From a checkpoint of a small transformer trained on Wikipedia: 5613 steps.
Each number is 128 + 32 x the weight over its row's rms, rounded and kept within 0 to 255. Layers, rows and columns count from 0. Numbers have three digits each. The size before them is the row's rms in percent of the matrix's.

# layer 4 attention query, 128x128, rms 0.167, rows 0-99, columns 64-127
066:133176121192157136128124169088104187118104167146143119128189111105125142186142090146126121096093117099143128133104143164155179076087038098132078093123129204160048172148127161156100105125121148
083:098146085133110176130130083130100094112170172119138146153105188114118164097106082138141138133108191117087098080176104174092089089181085112126095155086126171121166126080160036134127128190114099
072:121089148189131111144182135160102143121155174125122092140149103146166103122108106152138202150129116119094125215064152192095171133114092119130089129112103156141128201166139142084125146152148062
076:177127155175154163127115117126149079125113121118145171122137128137162107109077100108207078099193105109178090079095140117105114103155121176119133115107115135108122131127133140176086122207155080
087:085113115126102129137120125089190097198115166152076106146156155071135182159127100144168056156144145207143175118106106094142166171146125191111145161162121129121150084084127191184153150128120149
099:133136130154128124077088105176152139138115096157099077143169127128125116142170134112180088093132163131084185090188144073135131189116098165140098172132138150109110157185135129138122167124112136
091:119100153162073143149114147114132184109157118190065171170139099078117064180127099140145056082146123148101116174090146134092181137098125077152089095101148086125151110138102131183132085102184151
100:175124117149140171183123138111185133082161149109122152155140152125106163135178141138110138116138110222134091096178080107094173176145105170130155104130093183093119126146155132159113134103090087
084:172124133124116155080133083103119160158063116181086095117109071079130139146163094121191136143137162152120153149080152133089150182110061126112127116070112139105047097208163093118114127155168103
089:103123144160154143147112105079105167164127104118155113159175140093130142148093072117166126164075122158123117149103152121171125060184123038102168093143158072080143107105157155080172086128079106
091:141078138079112114136150143145082189108067151150137171132119098130154171150175131131122123092122114174170177107127121121159215176133136155142090097127125148148168166149153108124187094081090119
097:073151119160134132098127075128100125161139103085140156111120173148137070109107139139074106164178133084156111144118143165111155145149178131093158114151118100155103124102120122164133157096109070
097:078112116179101168158138141124110152118120174118139141111091172094138122092071165130124064163092160081139163074096106149179095156173128092146174091111096092139116117104117131177122102093151082
091:129127105085109159091156098172115108142088161145151154171163136148074126122100112169145203160173189193084093184150137135127064151170103191093084133110120081075147115174140081151145161089093095
098:094095144171153159131106121139036122084103138108085089071084179163101124131136117063133156104117088124104093144132136123135164149158126157131137133160081172134119138213157177047141092155106176
105:105134171124171110166168164093073145097075140104104115123145076104131060162079130141135113109077186077189107117129108138142097158136148103083128076109089081144082117132115189164145113141142149
083:096088150142119067154145101178121119153120110119098114192213056126142101148170130113144119125159137084150171195096115115167062144094105104157102091206122099154163132159149161085110166157182124
080:151158125107162096118131132175098198098129091078114138103138097186159091125109104118114126155128169106127130193117130124121206101111118093170137082141126090155157207175145115088075127149124107
078:152119179133128054123157146093100172132111116104155127164143119148169106133125129136136168122076132093152134195097155144189098175074147092154104180210113146150105209180121136120133126096162143
109:145126171181138105148160142153062139079134101097141128124135123187172068135162122098122201117109111123107104189077160150174115136069121132154095141152125093134117194198086117125111162086155106
116:156121191196149163171165127134118100090108095085150134099123133163177061120122127112178166096100067144097087179050190113109097104112138177110128152157096094131096205172095155141119174103152098
095:057112168169121179143161108133156100139111095118191102145151100115162124191083050149106137161139105148135130210066163107099139129175188156088169094136144099130096110118076134142132135132128124
094:098145099134103108171133150181078105112119151103073122123132127162184148150149129076107131113124071142094113178122172099137058144144138137094089073125059134171085138100180119122150127136204125
097:124124111120120103126109111076079159100227071102204137121169138163140093140136139116106114097138108142065186139167105127119154120122097155142067119148136206147100154120196100184177158126079170
087:091130134072169161148092132125165160115086113141089115112136120132095132109075124204139151153156091081136124149081154113113111098190184129166076093120086103155074138101085124132168124156083104
101:148069152140129103126058130139127118159161132113109068182107137133167121149081116082147134113100125138155145143131175109120138050125115128173151110059132169154126091071106134090137107128107126
086:066086190150084084108153127220117172068131137194128085108132136137143082111090145115070184109130128150171094107152130136117188172143130045131114164146147110121125113105135149135175078150123112
099:085150130164124130177174184139056161100050170091177073126144172088116127144105121080191118122072184156101089165076131152156127066134201116122146122110161086194138164011152121171145089128134107
106:124068147151149099129120156148119134146155114157134112079134127139144105085099150142162072159154045087104199106125140117124045131095179085097181100125156061111160114104132134074116045110065078
099:105115144113125200176125118138103117178160120109133134152112177052143098118129107087029093161138112123191119159159081105146143133166108197135145105139130103142128129129165114094061104115098164
086:110150140159107117183109119057177142126087119140100137129155117162114075103123081152088093126101132137121125104092070098128106131145181106151066173142069119150150114107112104095144084162133069
113:123115144130134118138160098100114104158095113123202164116120146188149173124052148136116131097069129104132112132063137102123156158189151074109110097176137066166099162124082105146115104116150137
125:085141075120139133126128132143126182123126145116092127158157058118132114094126192116084147175129111064098198165116167131174138157131151117150171122209130172157091098180130138142126145099149097
164:103129114076117141154088136128134124110137130106143125123106125148124132153112074141164096079142145162138134135108065113124124200107131161042080156055104073130187169097162176101156157153165097
104:155138162117120149063211129105101117083146117166138190154131104099126117114152135171090073062151189117181121100136181113126135131131149164078097146182153173092137124098155133106131152122069156
096:119189148186155187102110144157134117104048150164157141192175088121140061122146136116138149152111219093169104146101113119151186143130158164123144139137075162084117157167135168125141148105178216
096:143064141150136119140158154094105098163121126133106157158140094150139152144164071185095169163099162167126116155080073073178115168073175169096128133158111109163110146068106147166164132139164150
081:097114154165101136089110097105104081153127125143168127100125145127094134166125114099126084082105074170135101082151077109127098162077165185062112102067111144158163148168095110111093111149144124
079:098088104154027180155052152165091149100091147168116130195153117088157111147158150142172123103133196097167125136155089146124170233097145129127102154113150131159171139138128093142193131129089158
077:129096201165120142152091123121210097094169179095126138161135101150159150137195169099124126053109122204111139122094093139141140181074171148132110105170139141097093185164111132165126118131099112
093:166147160144168168073098089072165130169103075086159120114098102102116084152140117064173164110126130086198098105120146091073118157103077129096093092143173129092103075178115143109122088129136153
087:120115155130091155170094139087097148137129148154146142195090176132133104157148148154126163134174121154118065157139144072100102038152073095127113132108121102055141157149112122076187146122136097
090:215093112082154182149115130087093089134114113156132162153128188129149158120126160153100110089089080137147199112128099099103167142111144147173182145155134080122115182099132103105137072068079127
091:123093079203159099158117127145094105147143116090106120122142138139113114161127075147102134172182131101170098166100140108104094142138133086149153174145103100170098094100124096139101153106159156
076:151178099156103122091202129149106168136149203136095096146142173101155099133076151137145083131183104149144155075097124085180113101163164115159108135087108132134161130080127076166138177146125119
086:122084142092180199096119111150165159201069139093119154176155085078119110119076163191104202105130134161081124131102133128150126127072127158083140110130151109166136096112106129146075181108079139
084:103108109101093114098119125117106164098128148152097113086128085148076124132184142136140158095121064131167123146084212154145154138154115076132102154186099140123088077185126167137148105135098182
097:198122186138169119115112168115126072126143116124139134141089095096199150125101110168066116093140149100155165113146078143114097090151166133118166161097140090125125172114109131110158100158092162
151:126150102068093081162111142134163137142152112102108160111129142169087177146057142098113149070166125158060126132125103116132138147132135064182217078101178062153058122168112152147062095146107165
141:105123129166193152129109151129099126131107147148160077122125114111160085112143203096166089123089144183214119137134128142130121088142118116063087114133080127128176155076134185142138102132192163
170:084196138169150129123165146113132170140071171137138161135119112136126051137083230087156177099147095105146108152110214167138134082144093078159165111142107135110112109157139176169106163126138173
159:203123133123169075122160126108102131111107089147123125137184105092125120100181154146136171177150111053123117162141152127125156067128120142202177114171182153132080112172113078148086074074054138
094:091176128094125120114150108130080123103095167102112140135151115132120106157167170096123176111128170114157178164091124162109152103104161158098183117104106200108120108168129096138111105109132144
086:080132155096088146112116172104105095120050070097146086142157168140156105142118115096122128195165161125145095164085107154121140186184129136110122131157107144080088102122084139113112145125149181
090:165144107199071167181130152140146133115163147144104094132152084126156200090167112077170132111098119130059166141175161152108136138164167125182092145148067175104107134183155125120119149132088158
085:127098093160105140104122127126097076165152091104182152113106165094113148157082140107107119071113102160103133158174120099150129039107110102084163097120170129095077192101162119157190105143095154
080:133166119119139127114142143143128145121105119125159062127128189107138131089131162131126199154113146121107171184144123148062102112142167130169100122097100118137079136035173159088140110145051083
083:185112170094188132101113156116116082135173168116118059137132155138134122100028099126085107104079163083151109160161114133118183077104140105141100099045105161185106125101171094073122102138158127
079:137021157122147079130170122186156163147119131183137084085147145126129137075105187097092130127158105142195143184146135120111152170089097064160147134132127156155128110094162173096086128159121156
102:120132130131184142159183110150076171131156087088146148147097191127097115119145141118163162162133171176128119194125142123164130127059152079135166122085109077101125168097119100151145133069157134
096:103122153173153064142075117088169164133144138143078134124092156112092095069122150086186072098114035123125170127142168173095096141102121088084206113138105171146208128123111141111093086124046108
097:050163146123110159166107167141098146169112154073162101072136156089097158084082114145141156152089116109083130181147124081094109203143120127115125139136126127124106084168135125187094125073122140
091:098146134113090089152124086066173167177124101114117138091125160097115151146096121093071095124118092100145168105112102126079113103127115137122176178115119099136146113136181129086197114152116114
089:172147170110132128091131123100123164180170052123122104117112152123176133101118132066075195134100147125117101108093117084103113079105147173105098172139130057095086131128111189127118105086085167
069:136126162166140140123083131127056078170094111164111138134110197098117154114114209183135194153137123120147149098088127101120093145123145131128121086107110123135181124124175068095103085174134139
085:134082218161113111123157070101108127139142160077115126119111118155140137172163206177148152153105093130077087160115143106091120133107119190124152103114136090158093138117134137133103179176129115
072:149124122115148159111124153125086184076069113130082174116197134131219141051163128135153149120136129065190097176131102133169111158084186178114166109130150139172079183100184154118089174093113171
072:138149146133123141154146119116094083112124086141109150149084093100160126079098099108163048131093124126145084142158158179189124102041114083154148115119134197154120134136122119096108099153151112
078:125126110118119070113137109106124129148195137137108071131160104106093110180200112094140109163069156166121175091177066122123122184143125122135148170084132162130115108144207158152158125125123162
076:120150148077109129086114120158091151129112127100086046098139149170087119134202130059135106108134155113059160102187050067138112157128121132153160185125127207112080120120177110126096156133120143
082:148073145173071128201107138084129197115162175115085158172144093104107131170106031185126117060182131124101115108067088100094118119094123156137110154113140117145137172117114142186154139135165181
081:217102096152143147170139170112151116119126135106111125132096181134111146111149141071096081105119062204128084162111073093120132130130121141132193139099101103084137123110142115152150091122088095
092:142087129100149170090076101126126143185077068115090095135102108095150118105151132090135161123137167146114152102138158101158130114132060074111188133105095145140071116209159125157128125135164152
086:118159113170128084148109152090078140149144140100114089141227136100094135173165071151126123120150110128092138083142123075119159109114160079078132078106147105101116124101169119124125091102028119
087:122105106037145184129114083127130115092080116163140200149108109110132147131168116136186129084178103157117155083122096139133206155136105094135104109090168155136163131143202153078138098069084167
084:111172158206101126132134112185113111121124130110110137172141138126158084141106120114143106122143132121175116155108191100160140137098142115088151156134094125176086181133101074219167170126129095
083:177151091196068168126151137103122161064118170093146121081098148117122138146154154139134076146117210107160171137138100105165092144167145186129161122100102137126150161119129116145139111136203159
082:159114105105089154109150098156155054164137106104092154190150138158108072116127105132112122141127181186117054135182111102130091084150118100103133142139158061169131096114113132205118138111104114
088:064114157135116151089154134113054118100104175170133125060058148188115150102100152128158120134174085144117113182074139158151152087149113145141134104141058120150138099217149163095166129142090166
085:097212150128164099096132139082080151115122114130063150103181102102133142128160115122133116074153111109193147095152125115157133091154137141086092150093101108122160130204145163123167153147143151
082:113144118098157165125143191121141093108119145146185129089134119101168115099126099085149094119150145108216110137117170204171088099102157109063073140141129129161109123104137172121142092047155116
073:157140113156049058098136094137101128143101099103090115113093126141139133138161110097155129141042147119131119145137146104101155121163162158128201157169134121157139164133163082161116098205126101
077:164126082120153142097096138158146199086112098157146093172149154098140099111069106113136153125172142097133178110174117162186112075154159086084187161132115158095097118112179105122107071092097126
085:072126113143105205118091161145124148068116148186142160159140110101159128095067160140124164129199215109151139169099154192135182126088113139046092138119168177115123137100113127119120149069146117
085:141156135134145188159115107142133107084182072130154110158123088109137087066128130081138103118092104092104107152167179149135127119134154117130172100154139189147071131120146137056127135078102112
081:124135180187161146184140138176128109130229043115150097146109132122150085113090084108115127167069053151134150085186140128121100122143109115122184132095120123172097101174104150140178091127084142
087:125129106129145129156103151133102125101107113122084166151108120151233153099139116107125172131170134071141159203128117156129070113135122150093132074138085114120103140073170122132139157162161124
087:163102138111036085112115101085051125155166046110156134106143162160093082145110145131138134145152089104118196135138069155126183121177149191122111132122120121069148103133150065203158174123081137
086:086146123092168156149103134175130173136066132119155119178121179141114140105073120172108135134110123132130144148078167140117078144156126149136023119101109105144101166088122097174158109146121100
087:165041134136126071135098141121154183169173124114141092163113139149164104165139101120153116108126078096178151143129112160040118123143129089140103073049091152147124089077154144095110157096123124
090:069122186119107078094183100137148139088086158175142119147107104146094130099089150072099162100154143146151102120121096142101211161123083061115108091118135116090135047096152140168167162149106143
086:103112181122130112177123159164113192155137143115112105167151146084107059140168133078225071139096128149154105128098142172125129097091118138119118127074148093146147108079191140131186145103137096
080:125087114151110147119064179140134136089091153112143125091165119147159111091120192128194103102163150088137117162125149092106116234081173120033101143118133149114123167133123067110125094112129105
088:101097191118164177193117124134103126176147098097140140121108134091123094093152056089179124170140091127084096190175058122071129180103121157139087111109133128189145101140122183144070122125111111
089:097148127154107142172104106123178147144095095145166179137131105104109069087136133099126146119142142086150109109121117142076114152181084155137072200123095160118140090145113130118198086136137099
084:158079080128161124144113079110108121084143111088188201145117129191154199123107118088165137073091121124131106165082141108134126132130064161060069106150165110143132159098164196133124160109140131
027:090176141129091176117103131196152054090112133121107165159148143145142122116094132108139191142203084064094122106158075134113127121125145174186103109124182113071152099155114138086158101142143128
028:180090129127150092141108138101125135093116095149142159096083124124067073203084118149158140097120133171123080120110132186137118088156154103113157095125132123107053104087174087094071184156124133
039:141154132145120175114161134152139102137081145171124138140152126112181151121096121141097137190126125130167143202145154117230101171046097165138100138118157145144111161187095157118145135063109129
047:141142196158147170146119097098166106125106073108166132100086162120093097134074116120178116124094119155123105132100166148131154093127160143175147142122137141113122080155043125106126152155144087